Part of a small language model's weights.
Size: vocabulary 8192, 1.94M parameters.
Architecture: learned positions, no biases in attention or MLP.
Training: a variant of SOAP for these matrices, 94M tokens, 6495 steps.
Each number is 200 + 20 x the weight over its row's rms, rounded and kept within 0 to 999. Layers, rows and columns count from 0. The size before them is the row's rms in percent of the matrix's.

# down: layer 6 MLP down (transposed), 384x96, rms 0.186, rows 178-213, columns 0-95
# up: layer 6 MLP up, 384x96, rms 0.182, rows 179-214, columns 0-95
down178,109,171,168,208,234,214,226,182,230,221,207,207,184,193,209,211,197,183,205,242,222,180,200,184,233,186,205,225,191,205,203,204,182,182,218,212,173,216,229,207,183,233,203,200,152,175,229,200,169,193,201,175,206,182,175,195,191,190,191,204,185,198,186,191,209,184,205,214,216,198,163,200,235,199,204,247,211,188,203,205,210,137,185,184,188,231,197,164,168,204,195,191,208,202,216,186,226
up179,098,219,230,209,192,208,220,151,176,250,216,219,189,196,185,194,223,225,166,208,202,209,207,186,181,201,221,234,176,193,194,192,186,176,185,182,196,173,232,207,191,232,170,147,218,220,195,174,200,181,206,193,188,201,254,192,231,157,177,222,194,205,204,217,198,204,213,205,204,166,231,221,202,193,210,213,204,208,218,175,221,179,182,216,207,186,211,191,198,197,178,199,207,223,196,204,217
down179,108,203,191,222,175,214,205,210,227,183,179,198,202,232,208,197,186,190,191,242,189,179,182,216,223,225,197,195,225,194,229,219,175,232,198,209,169,190,181,193,187,173,197,185,183,203,170,193,196,182,235,209,220,157,200,198,191,198,213,181,192,195,201,224,158,221,201,185,200,181,190,171,214,217,200,188,230,237,224,218,215,189,173,158,171,175,202,211,233,194,222,232,157,187,211,206,220
up180,103,173,154,200,174,173,214,212,226,218,217,185,226,194,169,179,213,215,211,200,213,193,210,197,185,184,202,202,190,200,185,164,208,210,210,183,210,218,206,174,164,211,218,226,196,227,191,218,209,202,192,203,201,240,206,186,161,198,171,208,214,210,183,226,192,213,205,256,203,210,211,173,178,201,235,176,194,192,210,171,175,219,174,242,159,231,189,223,187,202,216,212,181,207,202,195,172
down180,105,174,218,221,201,179,217,202,190,183,201,183,210,202,205,205,167,188,173,243,195,209,190,201,236,179,201,195,217,223,244,186,203,182,164,232,170,209,212,210,208,203,179,215,199,240,222,212,203,209,182,172,216,208,173,183,170,179,213,189,167,218,213,211,225,200,200,170,199,224,201,223,196,191,201,192,212,208,187,244,165,187,207,183,226,188,217,203,217,199,225,187,233,215,159,188,239
up181,099,197,182,207,183,182,214,213,183,211,178,146,195,185,203,199,202,187,192,177,170,206,164,202,210,211,199,203,204,226,227,217,176,217,213,172,149,225,212,174,218,222,193,215,193,207,182,222,201,164,224,218,159,211,200,192,226,216,203,200,188,192,212,221,208,192,190,207,221,224,169,198,221,176,188,192,175,202,219,233,228,204,209,193,227,188,233,214,222,172,234,212,196,248,190,195,174
down181,083,222,232,183,225,185,194,200,210,200,204,200,187,215,200,192,214,198,200,195,178,202,186,186,182,216,153,162,214,194,199,183,205,218,209,167,201,230,178,255,179,185,233,176,226,165,197,202,227,200,180,210,256,195,217,170,220,203,202,204,189,171,194,178,169,223,176,173,186,209,200,185,210,224,206,219,188,177,213,230,220,207,233,204,150,201,220,203,188,208,208,219,212,206,193,213,196
up182,083,196,169,219,158,202,221,220,204,194,230,188,169,170,219,196,186,190,195,214,224,197,198,177,209,180,179,239,210,190,264,206,216,196,197,180,161,189,185,232,201,207,196,212,179,203,152,207,210,218,202,174,235,205,181,199,231,208,219,205,198,202,194,203,229,200,218,184,186,181,188,216,190,174,228,150,172,186,197,233,200,217,207,198,191,210,221,193,200,177,179,228,213,197,193,199,177
down182,081,190,210,202,175,178,166,184,177,220,186,229,197,165,234,165,220,210,209,235,183,199,172,197,197,198,190,172,178,164,228,238,166,188,226,196,185,177,207,201,205,156,167,203,188,215,218,197,210,204,210,194,188,202,176,185,194,172,225,196,207,238,172,201,211,226,184,222,247,194,204,220,197,193,192,199,212,229,201,193,186,220,176,187,229,193,193,208,182,181,222,184,205,226,196,209,169
up183,105,192,200,192,185,225,188,215,202,218,199,181,185,191,228,200,215,186,208,194,207,194,215,209,190,173,228,211,230,194,199,211,181,235,200,191,198,194,217,202,173,154,162,165,188,233,187,191,181,220,247,168,191,207,184,204,251,220,199,218,214,192,207,157,222,185,195,198,208,218,204,207,213,206,253,215,189,198,209,184,208,186,198,188,206,200,159,180,243,224,171,192,222,231,200,190,186
down183,097,190,227,161,208,207,191,208,163,200,214,179,239,207,203,171,210,193,208,207,199,211,236,195,186,171,192,180,201,208,206,176,215,208,224,220,183,175,214,228,187,181,220,213,219,163,203,180,201,202,203,184,224,173,227,191,191,195,190,234,211,186,199,204,178,225,189,214,158,199,180,194,177,203,186,182,235,226,209,258,190,209,211,174,216,203,204,204,200,158,210,207,197,180,225,251,199
up184,124,215,176,211,191,178,228,190,205,195,220,239,180,182,202,227,199,210,229,186,177,184,239,207,209,194,198,166,232,196,164,164,219,193,169,182,234,222,232,217,209,194,203,190,169,172,206,179,187,225,169,197,200,203,186,204,204,168,211,174,214,212,180,214,196,156,204,186,207,182,210,164,172,193,190,204,167,199,194,173,198,186,212,199,190,211,185,168,182,229,211,175,217,210,203,166,188
down184,114,203,233,202,175,218,168,246,199,167,225,212,204,183,188,182,224,168,177,175,185,234,182,208,172,204,195,188,192,212,191,206,208,225,176,206,190,167,190,185,188,211,209,157,167,199,193,214,199,185,197,201,157,225,206,203,190,219,230,233,182,209,197,184,175,201,209,212,195,199,173,202,162,193,213,207,223,185,199,169,225,190,205,187,227,210,226,246,217,187,206,195,209,191,206,162,230
up185,090,212,164,195,202,214,192,193,198,183,220,209,232,234,178,172,223,229,197,226,193,193,201,192,200,192,209,207,196,191,179,197,204,202,174,193,205,159,194,190,159,213,202,165,193,195,218,195,236,167,220,179,191,206,198,192,205,214,201,199,179,247,184,197,193,185,203,193,185,197,192,186,203,213,195,217,163,223,218,172,225,210,214,216,188,173,216,145,170,230,187,195,209,209,254,154,192
down185,096,189,214,212,179,197,205,237,197,172,184,199,168,182,177,176,215,164,214,158,215,204,199,200,223,225,195,194,217,199,210,169,220,184,224,178,194,243,171,195,208,189,175,155,203,167,184,203,193,189,198,191,208,229,202,176,178,198,213,161,198,195,200,137,198,192,202,194,198,187,192,198,165,192,225,207,177,191,147,192,201,180,204,188,181,194,189,217,196,214,223,200,229,183,191,209,175
up186,100,156,222,180,191,215,222,200,160,245,197,225,187,206,217,184,201,214,240,236,212,183,193,211,210,177,223,203,203,201,189,195,199,221,188,202,217,174,192,174,228,194,224,194,175,234,203,186,220,192,214,187,194,164,194,216,211,226,178,192,214,206,174,222,191,155,197,203,199,178,210,206,196,175,197,156,201,219,181,207,192,168,193,240,210,237,194,230,179,211,221,188,177,223,199,216,212
down186,104,227,217,190,180,186,224,224,186,190,185,207,187,207,229,184,199,206,158,198,232,185,204,225,223,210,161,203,202,197,222,196,203,183,209,211,197,173,216,184,194,195,150,230,176,198,196,175,213,192,182,187,198,224,237,180,184,196,229,171,206,168,229,175,210,232,176,215,213,182,224,233,197,221,191,205,175,200,180,177,198,216,205,186,207,167,183,176,199,161,217,196,208,172,161,193,217
up187,099,177,177,184,177,219,185,234,169,209,199,175,206,200,215,243,195,206,177,223,204,158,228,196,175,174,225,218,201,213,194,172,176,216,176,229,203,175,218,185,189,214,190,219,232,224,227,202,206,201,211,225,193,217,190,184,209,186,202,213,219,181,186,204,204,193,176,218,187,198,198,181,194,200,182,178,188,196,195,169,193,215,163,196,188,219,162,246,214,181,151,214,178,196,239,209,210
down187,098,195,188,226,211,194,209,165,218,193,193,228,194,169,184,181,222,192,208,209,240,237,198,204,226,229,186,199,193,203,194,217,209,205,224,215,196,184,199,219,234,187,221,211,214,212,196,217,206,196,180,161,214,239,183,239,213,224,202,164,190,212,210,211,220,208,211,161,202,200,220,222,209,194,180,225,206,217,217,214,216,177,189,245,208,155,207,182,201,201,241,185,231,211,157,195,181
up188,104,187,198,195,152,204,203,172,204,226,232,163,234,213,194,201,236,191,220,235,186,177,214,179,182,209,225,179,166,176,202,214,202,232,215,201,185,227,217,188,188,202,193,208,190,165,238,180,174,214,208,190,184,192,213,179,201,205,178,209,207,213,176,218,215,217,186,173,214,209,187,186,214,165,192,200,205,176,180,174,190,181,166,199,184,189,230,187,234,191,248,191,221,195,193,198,177
down188,096,232,206,193,205,181,187,179,214,185,227,204,227,222,176,190,188,201,178,226,173,205,221,190,193,210,195,215,200,187,202,158,219,167,175,213,228,162,199,185,196,178,179,160,215,190,205,189,238,196,218,194,174,154,196,163,218,213,177,208,210,216,214,193,166,189,170,205,208,190,219,206,197,189,178,196,192,223,216,229,197,173,254,206,187,189,230,207,165,232,211,190,176,189,204,198,196
up189,079,239,183,202,222,208,198,246,184,208,185,198,198,183,231,203,191,196,211,234,190,206,193,202,166,209,237,216,164,207,193,206,192,190,211,160,216,189,163,194,185,215,226,210,182,171,201,190,220,217,174,234,183,220,197,208,163,203,201,190,211,181,174,175,217,209,215,177,183,166,195,169,205,225,185,163,191,210,199,204,188,248,209,203,180,235,182,207,195,200,221,206,171,180,165,198,199
down189,081,189,179,202,231,191,207,191,151,198,185,224,189,182,190,221,225,191,188,165,225,226,193,206,194,202,212,220,193,195,209,215,176,195,217,184,218,204,170,187,210,213,236,220,179,163,200,184,231,200,178,196,211,183,160,198,206,237,203,200,181,223,214,193,191,237,191,174,204,206,246,222,221,147,211,204,230,198,201,199,176,221,214,188,223,174,163,217,202,213,179,208,193,229,210,180,204
up190,092,219,200,190,224,175,225,201,218,245,223,211,159,204,204,203,184,184,218,185,187,187,181,195,196,193,195,213,184,178,201,245,198,212,219,189,190,197,213,218,152,234,226,188,175,209,181,178,181,209,192,160,236,238,204,193,190,197,188,241,241,208,218,175,187,184,213,183,213,180,213,210,198,202,199,184,215,224,233,186,199,202,192,217,185,198,162,199,178,212,148,193,214,218,204,201,212
down190,097,207,201,198,159,218,208,164,171,192,152,224,182,214,156,187,191,207,180,214,206,204,232,216,204,180,200,186,189,210,238,170,213,199,211,199,202,219,214,191,214,216,167,159,207,177,196,215,199,212,228,210,195,221,231,214,192,173,245,212,205,180,229,219,210,163,192,229,189,203,179,222,185,226,195,219,194,182,204,183,169,195,233,213,172,168,207,203,200,213,170,212,199,188,201,206,214
up191,096,202,194,202,214,231,182,199,198,227,198,230,211,185,231,178,170,227,222,200,186,208,226,199,236,187,186,180,242,193,181,179,196,208,146,173,212,188,215,207,187,200,225,202,180,178,174,232,181,161,217,204,216,201,245,195,189,216,196,202,191,195,204,212,218,185,171,161,212,185,169,231,164,201,212,198,172,235,190,175,212,220,191,221,187,206,226,179,206,181,185,188,212,188,189,198,210
down191,076,187,192,248,178,228,197,208,205,191,205,210,196,204,163,217,206,181,212,183,209,198,210,188,209,204,226,192,214,240,212,225,225,214,166,218,188,221,215,208,193,230,193,157,237,200,207,228,200,201,196,191,212,202,190,196,197,199,199,243,274,206,191,191,201,188,210,162,207,209,170,209,244,203,183,211,221,180,181,178,181,185,210,164,221,209,194,194,228,208,217,198,186,219,180,218,193
up192,097,148,161,192,190,215,203,208,227,219,226,221,191,178,195,213,187,207,204,190,197,210,233,209,170,203,235,197,223,195,161,184,189,220,234,173,197,190,189,236,183,211,192,226,199,188,174,182,213,204,188,187,185,190,189,191,185,192,153,221,200,188,182,182,190,234,213,210,137,195,190,193,194,187,192,185,210,187,186,185,197,207,200,195,145,211,218,210,178,197,177,168,223,199,199,178,182
down192,082,209,214,204,185,177,228,229,187,209,175,171,217,218,186,180,203,194,240,174,181,164,183,202,217,206,193,227,211,182,227,205,206,170,181,209,196,204,231,179,192,216,201,199,171,193,172,219,193,216,212,180,187,162,163,199,216,228,199,188,196,241,190,185,183,166,170,245,214,227,183,176,218,183,200,214,194,172,196,206,197,172,178,185,193,224,202,193,227,222,188,210,205,177,199,239,222
up193,110,233,194,190,236,165,193,202,181,226,192,174,165,184,203,176,229,210,180,224,209,174,214,237,212,193,188,187,231,193,208,228,194,177,187,170,181,194,211,207,224,221,194,203,189,188,201,205,243,215,201,187,167,218,192,251,195,218,210,202,209,196,206,191,196,216,192,222,217,182,203,197,211,190,194,244,191,209,185,191,209,185,157,194,172,167,226,190,206,191,166,181,204,169,224,221,167
down193,134,215,163,211,234,179,211,203,219,166,195,222,201,178,201,186,193,210,211,175,214,231,210,218,215,193,214,226,179,231,199,201,202,196,202,163,184,234,183,201,173,208,182,210,185,218,195,197,206,180,183,235,171,182,195,203,201,211,172,182,192,198,197,203,214,148,193,221,204,208,206,200,220,225,210,215,179,192,264,215,195,193,204,257,202,166,195,180,190,229,180,198,227,213,229,188,191
up194,094,244,196,186,205,203,205,233,211,191,248,216,204,178,191,175,204,210,216,201,200,185,211,177,214,152,196,174,161,228,205,182,222,189,202,187,186,162,196,216,214,221,203,207,191,197,191,217,169,215,171,203,176,208,194,225,220,171,202,204,186,163,201,190,214,200,178,218,208,211,212,201,194,227,174,190,182,182,222,228,206,226,215,227,160,220,230,218,174,208,207,185,241,165,188,199,214
down194,089,202,210,185,196,163,143,211,207,164,241,209,189,200,195,192,224,200,199,211,181,203,240,213,196,221,195,198,171,207,197,176,198,213,212,213,196,203,164,215,221,222,204,201,206,213,213,184,202,165,199,193,182,154,210,188,223,161,158,180,210,191,177,238,166,204,242,189,168,190,196,220,218,232,204,195,210,202,223,174,208,217,228,208,183,205,201,209,179,184,183,210,197,192,195,177,223
up195,097,207,158,199,165,187,216,177,205,208,240,237,179,213,206,217,205,197,202,211,198,206,219,226,192,193,206,221,209,197,146,184,222,203,206,190,175,218,158,209,165,225,214,166,225,205,233,221,199,215,199,183,200,214,213,222,172,194,210,197,208,253,207,172,197,201,224,185,210,183,200,184,205,253,196,188,191,219,177,222,189,179,238,216,208,207,196,208,219,221,196,189,200,219,214,173,208
down195,104,197,189,181,206,199,248,218,208,214,221,195,201,193,222,174,178,199,230,158,184,218,223,213,205,176,198,207,184,164,202,228,224,218,217,198,204,217,177,175,195,204,217,229,203,165,194,173,181,201,204,217,194,192,186,159,216,220,197,201,190,202,203,163,202,192,163,219,185,217,174,233,190,216,229,194,218,159,203,192,208,211,204,150,219,186,186,210,193,224,216,187,154,174,206,220,192
up196,109,238,198,158,173,210,232,228,207,240,181,230,220,194,219,192,160,199,209,177,170,179,202,208,182,190,195,174,210,209,167,201,266,218,201,209,182,228,190,224,201,186,209,186,212,219,228,181,197,200,188,208,217,205,171,192,187,186,210,182,204,212,211,180,213,196,224,221,206,165,173,201,221,205,191,174,177,221,225,182,177,215,209,196,180,165,192,201,213,169,197,177,196,217,200,193,220
down196,109,200,212,178,207,178,188,244,192,230,212,216,208,222,212,197,216,229,214,181,197,234,222,218,216,216,185,250,226,193,183,207,210,206,219,204,202,216,157,222,190,220,207,208,223,181,182,220,198,251,225,183,199,190,229,198,219,225,199,209,208,196,216,198,184,207,184,196,215,213,200,191,180,209,221,199,200,183,214,223,233,158,202,207,232,198,240,208,190,190,193,226,228,154,212,224,171
up197,094,180,207,208,173,192,221,200,164,209,201,183,210,175,200,168,213,208,216,208,216,198,190,218,223,167,210,195,193,191,195,202,193,211,189,190,188,237,218,194,210,224,181,239,211,203,215,184,210,162,200,197,218,197,226,170,189,193,164,203,235,207,203,169,224,195,207,214,213,195,231,165,210,193,197,245,208,200,208,209,174,166,195,224,176,172,140,182,178,229,227,210,215,206,160,217,203
down197,092,180,201,210,218,166,172,176,194,186,193,228,186,189,211,204,212,207,167,175,221,214,216,196,190,199,204,191,192,186,187,201,199,238,240,226,208,196,207,232,155,162,200,212,219,163,201,171,209,192,206,212,212,203,185,207,203,207,202,162,191,213,217,226,207,211,168,172,219,191,170,185,169,195,213,207,183,161,187,173,178,197,239,187,174,194,223,199,181,185,188,187,195,243,231,215,174
up198,106,225,225,157,190,251,201,207,193,179,212,188,198,207,167,182,189,240,192,234,213,211,207,178,227,192,246,203,173,211,208,229,167,204,194,187,195,187,219,212,192,210,207,194,210,230,198,217,227,190,181,229,207,175,227,201,200,182,181,172,218,215,229,240,201,205,210,177,218,207,229,187,186,222,190,220,172,200,216,221,207,193,199,198,222,211,208,236,222,180,177,177,201,227,196,171,186
down198,117,216,183,223,197,174,145,198,221,218,186,205,192,192,172,189,183,189,207,198,200,203,189,184,227,194,188,209,233,175,192,185,196,198,198,212,226,214,184,223,212,212,233,197,172,188,204,180,192,212,221,247,191,232,192,218,217,197,218,238,236,220,201,187,193,195,197,171,219,209,144,237,205,215,216,160,187,202,216,179,189,218,194,199,184,213,218,167,167,184,174,205,193,176,207,235,202
up199,099,202,200,193,198,198,153,202,206,204,193,191,180,150,185,237,212,195,197,188,189,183,225,189,191,188,221,220,189,198,210,207,201,204,185,226,235,201,210,210,187,242,231,210,191,188,206,200,201,209,196,217,216,194,182,197,202,187,166,223,224,245,194,171,176,214,160,161,182,169,206,196,200,187,221,222,212,199,188,184,168,206,215,208,197,207,165,233,153,192,188,168,208,221,158,179,190
down199,091,205,189,211,190,220,187,231,212,217,198,182,197,155,190,234,235,177,198,219,224,178,184,208,216,216,212,210,192,196,223,196,212,196,170,202,247,156,191,200,224,205,208,194,214,174,190,178,190,211,179,200,225,181,225,180,192,194,212,182,207,189,173,156,190,225,180,195,181,206,200,226,217,202,215,224,191,197,182,198,234,204,197,215,194,205,185,217,155,238,240,205,255,207,201,197,218
up200,085,206,215,219,210,193,196,243,178,209,206,211,228,172,196,196,218,188,198,191,207,182,225,222,183,196,194,163,191,195,186,216,218,204,192,201,204,251,177,219,200,168,225,195,186,199,219,149,222,166,235,200,184,192,195,204,203,183,210,218,214,173,246,243,189,203,173,193,210,211,217,186,190,193,181,206,183,235,198,170,221,225,232,196,232,217,220,193,232,183,175,165,202,193,206,195,210
down200,087,206,188,207,166,222,182,137,237,196,196,170,172,188,202,186,215,193,212,184,196,215,201,157,176,230,200,175,201,176,197,189,170,207,180,185,209,190,170,255,189,213,206,168,237,185,229,223,182,200,212,215,240,203,165,179,172,198,183,205,205,193,172,207,193,193,206,232,218,194,175,192,208,204,200,194,195,225,167,216,194,206,206,198,184,203,216,192,219,202,209,208,202,203,191,199,159
up201,090,201,192,195,260,200,182,164,199,205,210,190,181,182,201,178,207,203,194,236,223,181,202,178,201,196,176,235,160,162,191,206,193,199,231,191,195,216,211,195,167,192,230,237,238,183,190,194,185,245,231,211,222,187,215,193,190,188,180,206,198,219,172,162,216,192,213,200,226,176,219,218,210,223,185,198,190,213,217,203,242,188,214,200,207,214,202,206,229,196,206,209,209,205,186,199,154
down201,091,215,195,231,204,194,222,182,200,212,185,206,244,215,165,209,207,189,190,222,205,234,218,207,194,198,184,191,221,223,217,225,221,197,186,186,202,177,193,189,180,196,208,206,241,214,199,213,208,199,190,222,237,203,214,215,243,231,222,156,189,215,231,200,205,204,227,236,155,199,191,192,223,205,167,232,207,217,176,234,231,191,207,190,190,193,230,191,186,199,219,194,158,210,167,197,202
up202,092,239,228,189,198,206,205,208,181,218,192,182,222,211,226,196,211,212,217,200,174,201,177,225,198,180,217,228,183,211,207,231,224,200,203,168,195,190,215,180,190,192,219,216,217,182,185,158,218,174,171,214,191,173,217,254,171,177,181,176,202,203,191,189,215,190,222,186,240,165,203,186,215,207,197,208,191,224,223,217,228,219,188,188,236,194,155,208,199,195,187,196,193,230,233,172,195
down202,096,171,198,197,181,213,192,202,203,176,184,165,211,217,169,226,187,211,160,205,215,215,211,155,203,202,217,236,209,191,201,184,216,166,202,232,194,196,212,166,207,197,217,220,235,154,192,179,227,203,206,200,201,176,203,210,215,188,185,206,233,192,240,207,221,188,177,178,162,221,211,182,205,196,189,204,182,212,159,212,174,189,179,189,220,195,195,152,210,184,182,212,182,203,199,175,227
up203,093,225,191,163,176,179,161,213,167,221,171,200,194,213,241,187,191,203,169,213,214,174,211,210,184,186,208,188,204,195,208,202,206,175,203,215,207,178,161,231,183,208,215,154,247,220,208,222,229,201,193,189,194,219,162,196,203,239,214,242,201,178,201,221,233,192,221,222,180,206,160,179,204,211,174,192,193,160,203,207,199,180,200,192,208,198,217,201,198,197,198,186,195,186,219,217,189
down203,091,188,228,175,185,223,196,184,230,187,194,227,212,203,196,175,203,165,211,204,164,201,193,218,202,178,176,201,225,203,173,224,216,181,211,173,191,232,214,183,210,217,169,200,196,163,176,185,209,193,222,218,211,179,202,183,180,168,152,181,184,212,208,157,177,175,195,164,183,198,151,184,194,215,218,217,187,201,200,197,206,173,190,166,160,200,201,188,203,208,182,196,198,198,242,192,197
up204,093,198,203,157,192,221,229,217,199,191,210,187,200,228,157,203,205,190,181,215,232,221,180,208,230,208,211,190,188,221,224,185,209,192,213,208,208,212,211,190,202,196,211,209,195,207,217,222,227,211,204,213,167,154,196,224,221,161,214,205,237,183,166,226,172,196,198,206,174,194,228,207,182,183,161,190,192,189,201,177,152,185,220,241,211,199,181,219,214,192,163,213,183,181,221,215,179
down204,101,214,186,224,219,206,211,158,177,216,191,170,214,187,216,195,195,231,196,233,184,179,209,216,189,186,208,208,198,176,178,193,200,170,209,197,191,194,198,166,204,197,188,207,189,223,218,214,199,182,232,234,186,218,246,217,199,194,218,199,167,176,197,183,197,189,172,212,197,220,179,230,177,207,202,191,215,204,145,175,186,213,156,183,175,195,219,173,207,192,222,192,258,201,179,194,224
up205,116,210,203,233,230,195,199,193,196,226,185,220,176,215,230,184,219,235,199,212,217,187,204,194,176,191,200,200,220,208,181,200,212,187,239,176,160,194,213,180,161,191,199,196,188,194,170,224,221,202,160,196,171,230,191,237,195,196,173,197,185,217,219,189,200,170,257,209,235,215,206,200,209,192,230,185,176,174,180,181,208,217,217,197,190,205,228,175,202,194,173,195,238,201,210,169,205
down205,136,179,183,198,226,192,228,159,197,224,211,210,198,198,180,213,231,209,197,206,206,234,187,192,217,201,222,207,182,235,199,235,220,187,241,185,183,207,187,230,175,174,167,174,212,197,190,180,223,224,218,200,232,217,197,185,187,201,157,150,200,178,202,209,223,208,179,169,221,185,179,187,179,217,172,207,182,193,195,196,227,212,190,206,179,172,239,188,194,231,203,201,199,229,212,199,213
up206,115,217,179,207,209,194,189,169,208,190,188,173,230,171,194,197,195,216,200,189,209,223,194,189,229,219,205,198,205,180,194,195,187,207,234,187,193,227,224,199,207,203,228,190,130,183,197,222,212,154,213,225,195,212,189,224,176,238,217,228,187,197,197,222,195,174,213,191,177,213,164,180,225,226,191,212,196,225,203,191,200,201,198,245,205,195,163,194,149,206,184,220,188,171,208,201,184
down206,092,196,188,178,167,208,209,211,216,216,202,160,213,201,215,195,190,248,226,202,173,224,194,227,239,220,235,185,225,181,181,214,208,176,211,218,213,179,178,184,211,173,225,237,172,220,221,224,199,157,186,165,209,205,180,193,197,184,198,223,185,208,229,216,194,188,177,218,205,181,209,181,205,220,161,209,203,206,176,208,190,192,208,228,195,174,180,180,165,201,199,209,230,190,211,176,217
up207,094,209,207,195,238,166,224,185,178,243,214,171,201,190,236,177,186,193,251,221,222,214,184,200,197,195,198,233,175,235,198,175,242,225,230,163,205,181,209,203,204,204,214,173,189,169,208,163,201,192,191,195,195,202,160,208,190,196,187,222,206,225,202,187,189,206,175,182,214,187,215,212,202,221,207,150,207,210,209,200,225,192,202,221,193,234,197,190,187,210,201,225,183,169,192,197,197
down207,087,193,166,188,208,189,227,164,176,233,198,186,221,164,229,236,179,211,218,193,195,189,223,219,195,250,230,235,221,197,195,195,197,193,222,198,180,191,198,218,180,205,192,217,207,194,173,184,200,168,192,197,173,224,201,220,177,201,233,223,176,200,186,224,220,201,159,195,187,172,213,223,231,199,192,151,221,213,220,206,196,218,188,200,217,198,189,213,210,187,197,203,173,183,206,158,184
up208,106,163,229,178,225,237,181,179,161,200,216,185,168,216,179,191,204,218,200,223,196,194,224,201,207,169,215,249,215,214,220,174,199,192,226,199,212,226,172,202,183,215,204,173,208,194,195,222,208,184,224,176,213,205,202,193,210,170,179,220,229,186,195,203,211,211,170,206,187,177,168,200,235,176,224,206,193,183,202,193,209,178,209,158,212,209,192,174,255,188,186,185,200,217,218,203,182
down208,099,243,204,181,166,200,222,238,187,239,201,188,213,189,204,205,193,179,223,178,192,176,196,210,197,215,191,192,199,211,241,204,209,225,187,232,222,212,225,172,211,186,201,224,209,226,192,202,209,199,227,217,187,174,184,220,203,217,192,219,170,186,193,224,168,168,232,208,227,211,224,191,180,204,233,216,180,212,210,218,190,214,234,235,195,199,203,199,186,184,179,218,188,177,248,173,176
up209,095,222,170,174,193,193,218,238,174,207,205,207,209,205,219,193,203,184,192,183,179,196,226,184,187,210,226,219,197,188,205,242,215,173,190,194,162,185,233,228,186,199,210,230,228,178,196,205,198,188,161,200,156,224,226,208,185,182,195,219,210,191,207,178,229,207,245,165,185,190,224,206,200,198,220,189,199,186,214,221,205,192,175,193,193,166,165,191,220,164,205,232,210,172,199,227,185
down209,090,217,171,196,176,171,162,165,230,234,192,174,217,187,204,220,226,227,199,207,197,218,169,204,203,198,207,196,255,198,176,195,190,196,202,219,214,235,202,177,209,219,230,183,189,212,182,200,200,197,202,198,195,189,208,194,172,244,193,225,208,184,210,208,211,174,213,221,233,234,197,184,210,203,215,179,201,175,172,166,224,193,229,201,231,180,203,207,195,213,186,184,208,192,168,172,239
up210,109,205,181,214,193,200,220,207,201,176,184,218,190,194,188,183,192,201,200,189,218,160,217,179,160,214,240,205,186,164,185,192,184,191,175,205,175,232,167,198,197,199,216,195,180,222,188,237,193,189,200,176,168,223,199,179,212,190,165,200,229,241,200,197,205,202,186,207,226,217,213,207,196,193,217,196,147,193,227,206,226,186,199,192,208,204,223,152,191,221,180,179,182,215,247,170,192
down210,115,236,203,215,186,229,177,207,213,217,227,213,238,206,187,207,205,165,183,202,191,236,207,193,224,185,225,184,219,227,204,190,181,214,203,175,210,194,182,201,223,202,190,180,173,220,197,185,197,230,204,160,247,198,181,201,212,222,184,207,223,188,196,194,176,195,225,212,216,219,203,182,190,207,188,218,200,215,231,186,219,200,224,226,200,159,180,218,190,218,205,202,203,192,221,122,197
up211,102,195,229,215,195,158,160,193,222,207,216,200,204,211,240,172,194,226,219,209,211,179,211,207,174,210,201,203,208,196,215,203,191,189,212,184,182,252,178,164,176,173,202,224,213,191,202,206,182,224,203,191,206,240,153,189,186,234,197,207,213,213,209,194,202,232,206,169,201,198,204,156,187,213,179,205,198,190,185,201,159,185,176,205,200,216,179,202,207,174,181,230,218,194,206,231,159
down211,103,195,228,201,207,232,170,190,220,214,197,213,201,218,215,225,200,190,179,202,219,197,206,204,171,158,207,208,198,195,193,189,251,214,197,224,219,196,195,238,217,215,181,179,162,209,188,227,220,176,193,180,181,207,192,192,211,205,196,208,179,207,249,226,184,233,211,199,175,236,215,170,192,136,200,179,200,222,189,203,222,170,224,166,207,196,214,194,204,197,211,204,185,213,188,228,184
up212,110,165,216,189,184,229,154,173,202,208,212,230,206,206,211,179,180,188,219,213,168,200,200,202,181,203,202,209,146,214,158,204,196,203,233,179,213,187,157,213,186,189,187,227,211,216,222,184,203,206,226,179,187,213,190,213,216,198,202,226,216,181,167,175,194,246,207,237,208,193,157,183,203,222,184,218,186,190,178,213,216,225,212,217,185,199,225,171,200,187,223,202,227,186,195,203,205
down212,099,190,199,200,212,220,174,195,194,209,220,216,200,209,198,164,217,222,178,151,214,227,204,196,219,194,225,198,180,180,186,204,209,193,181,199,235,184,197,202,171,204,225,195,200,190,194,206,216,223,217,204,217,166,230,170,218,211,204,197,197,214,222,189,140,212,163,260,182,224,194,193,220,181,216,196,187,191,222,151,187,203,217,163,187,179,212,178,215,226,205,173,206,198,202,213,190
up213,091,183,194,201,248,208,161,170,211,201,202,184,198,204,172,197,153,198,216,186,193,214,232,200,208,190,253,200,201,170,189,216,197,193,213,196,184,210,239,168,191,197,207,185,210,189,193,213,151,171,207,168,182,178,178,220,189,205,218,207,188,176,222,221,207,201,158,203,210,193,221,193,200,211,168,212,218,167,175,210,158,191,212,199,208,179,222,199,174,220,234,181,198,218,195,188,204
down213,096,196,185,215,182,218,222,209,154,193,223,195,206,223,223,206,219,186,211,241,214,175,183,152,200,186,188,213,185,214,237,190,182,202,218,189,189,184,185,203,234,220,228,201,195,216,197,177,205,228,218,222,189,226,154,215,209,220,202,219,184,211,196,192,223,221,176,196,202,190,189,191,160,176,201,189,201,167,207,206,227,172,214,161,232,237,215,228,192,213,190,208,230,203,217,195,172
up214,105,223,188,175,180,203,235,200,197,178,214,170,211,212,184,226,172,228,162,205,204,212,203,208,213,205,217,196,162,216,215,208,206,207,248,212,180,224,189,206,184,215,194,213,193,176,234,188,185,191,230,230,211,195,202,189,199,198,188,193,206,216,209,230,239,192,200,202,145,213,186,181,236,194,208,205,176,246,201,195,166,188,170,205,198,146,193,202,234,199,176,202,180,195,195,196,200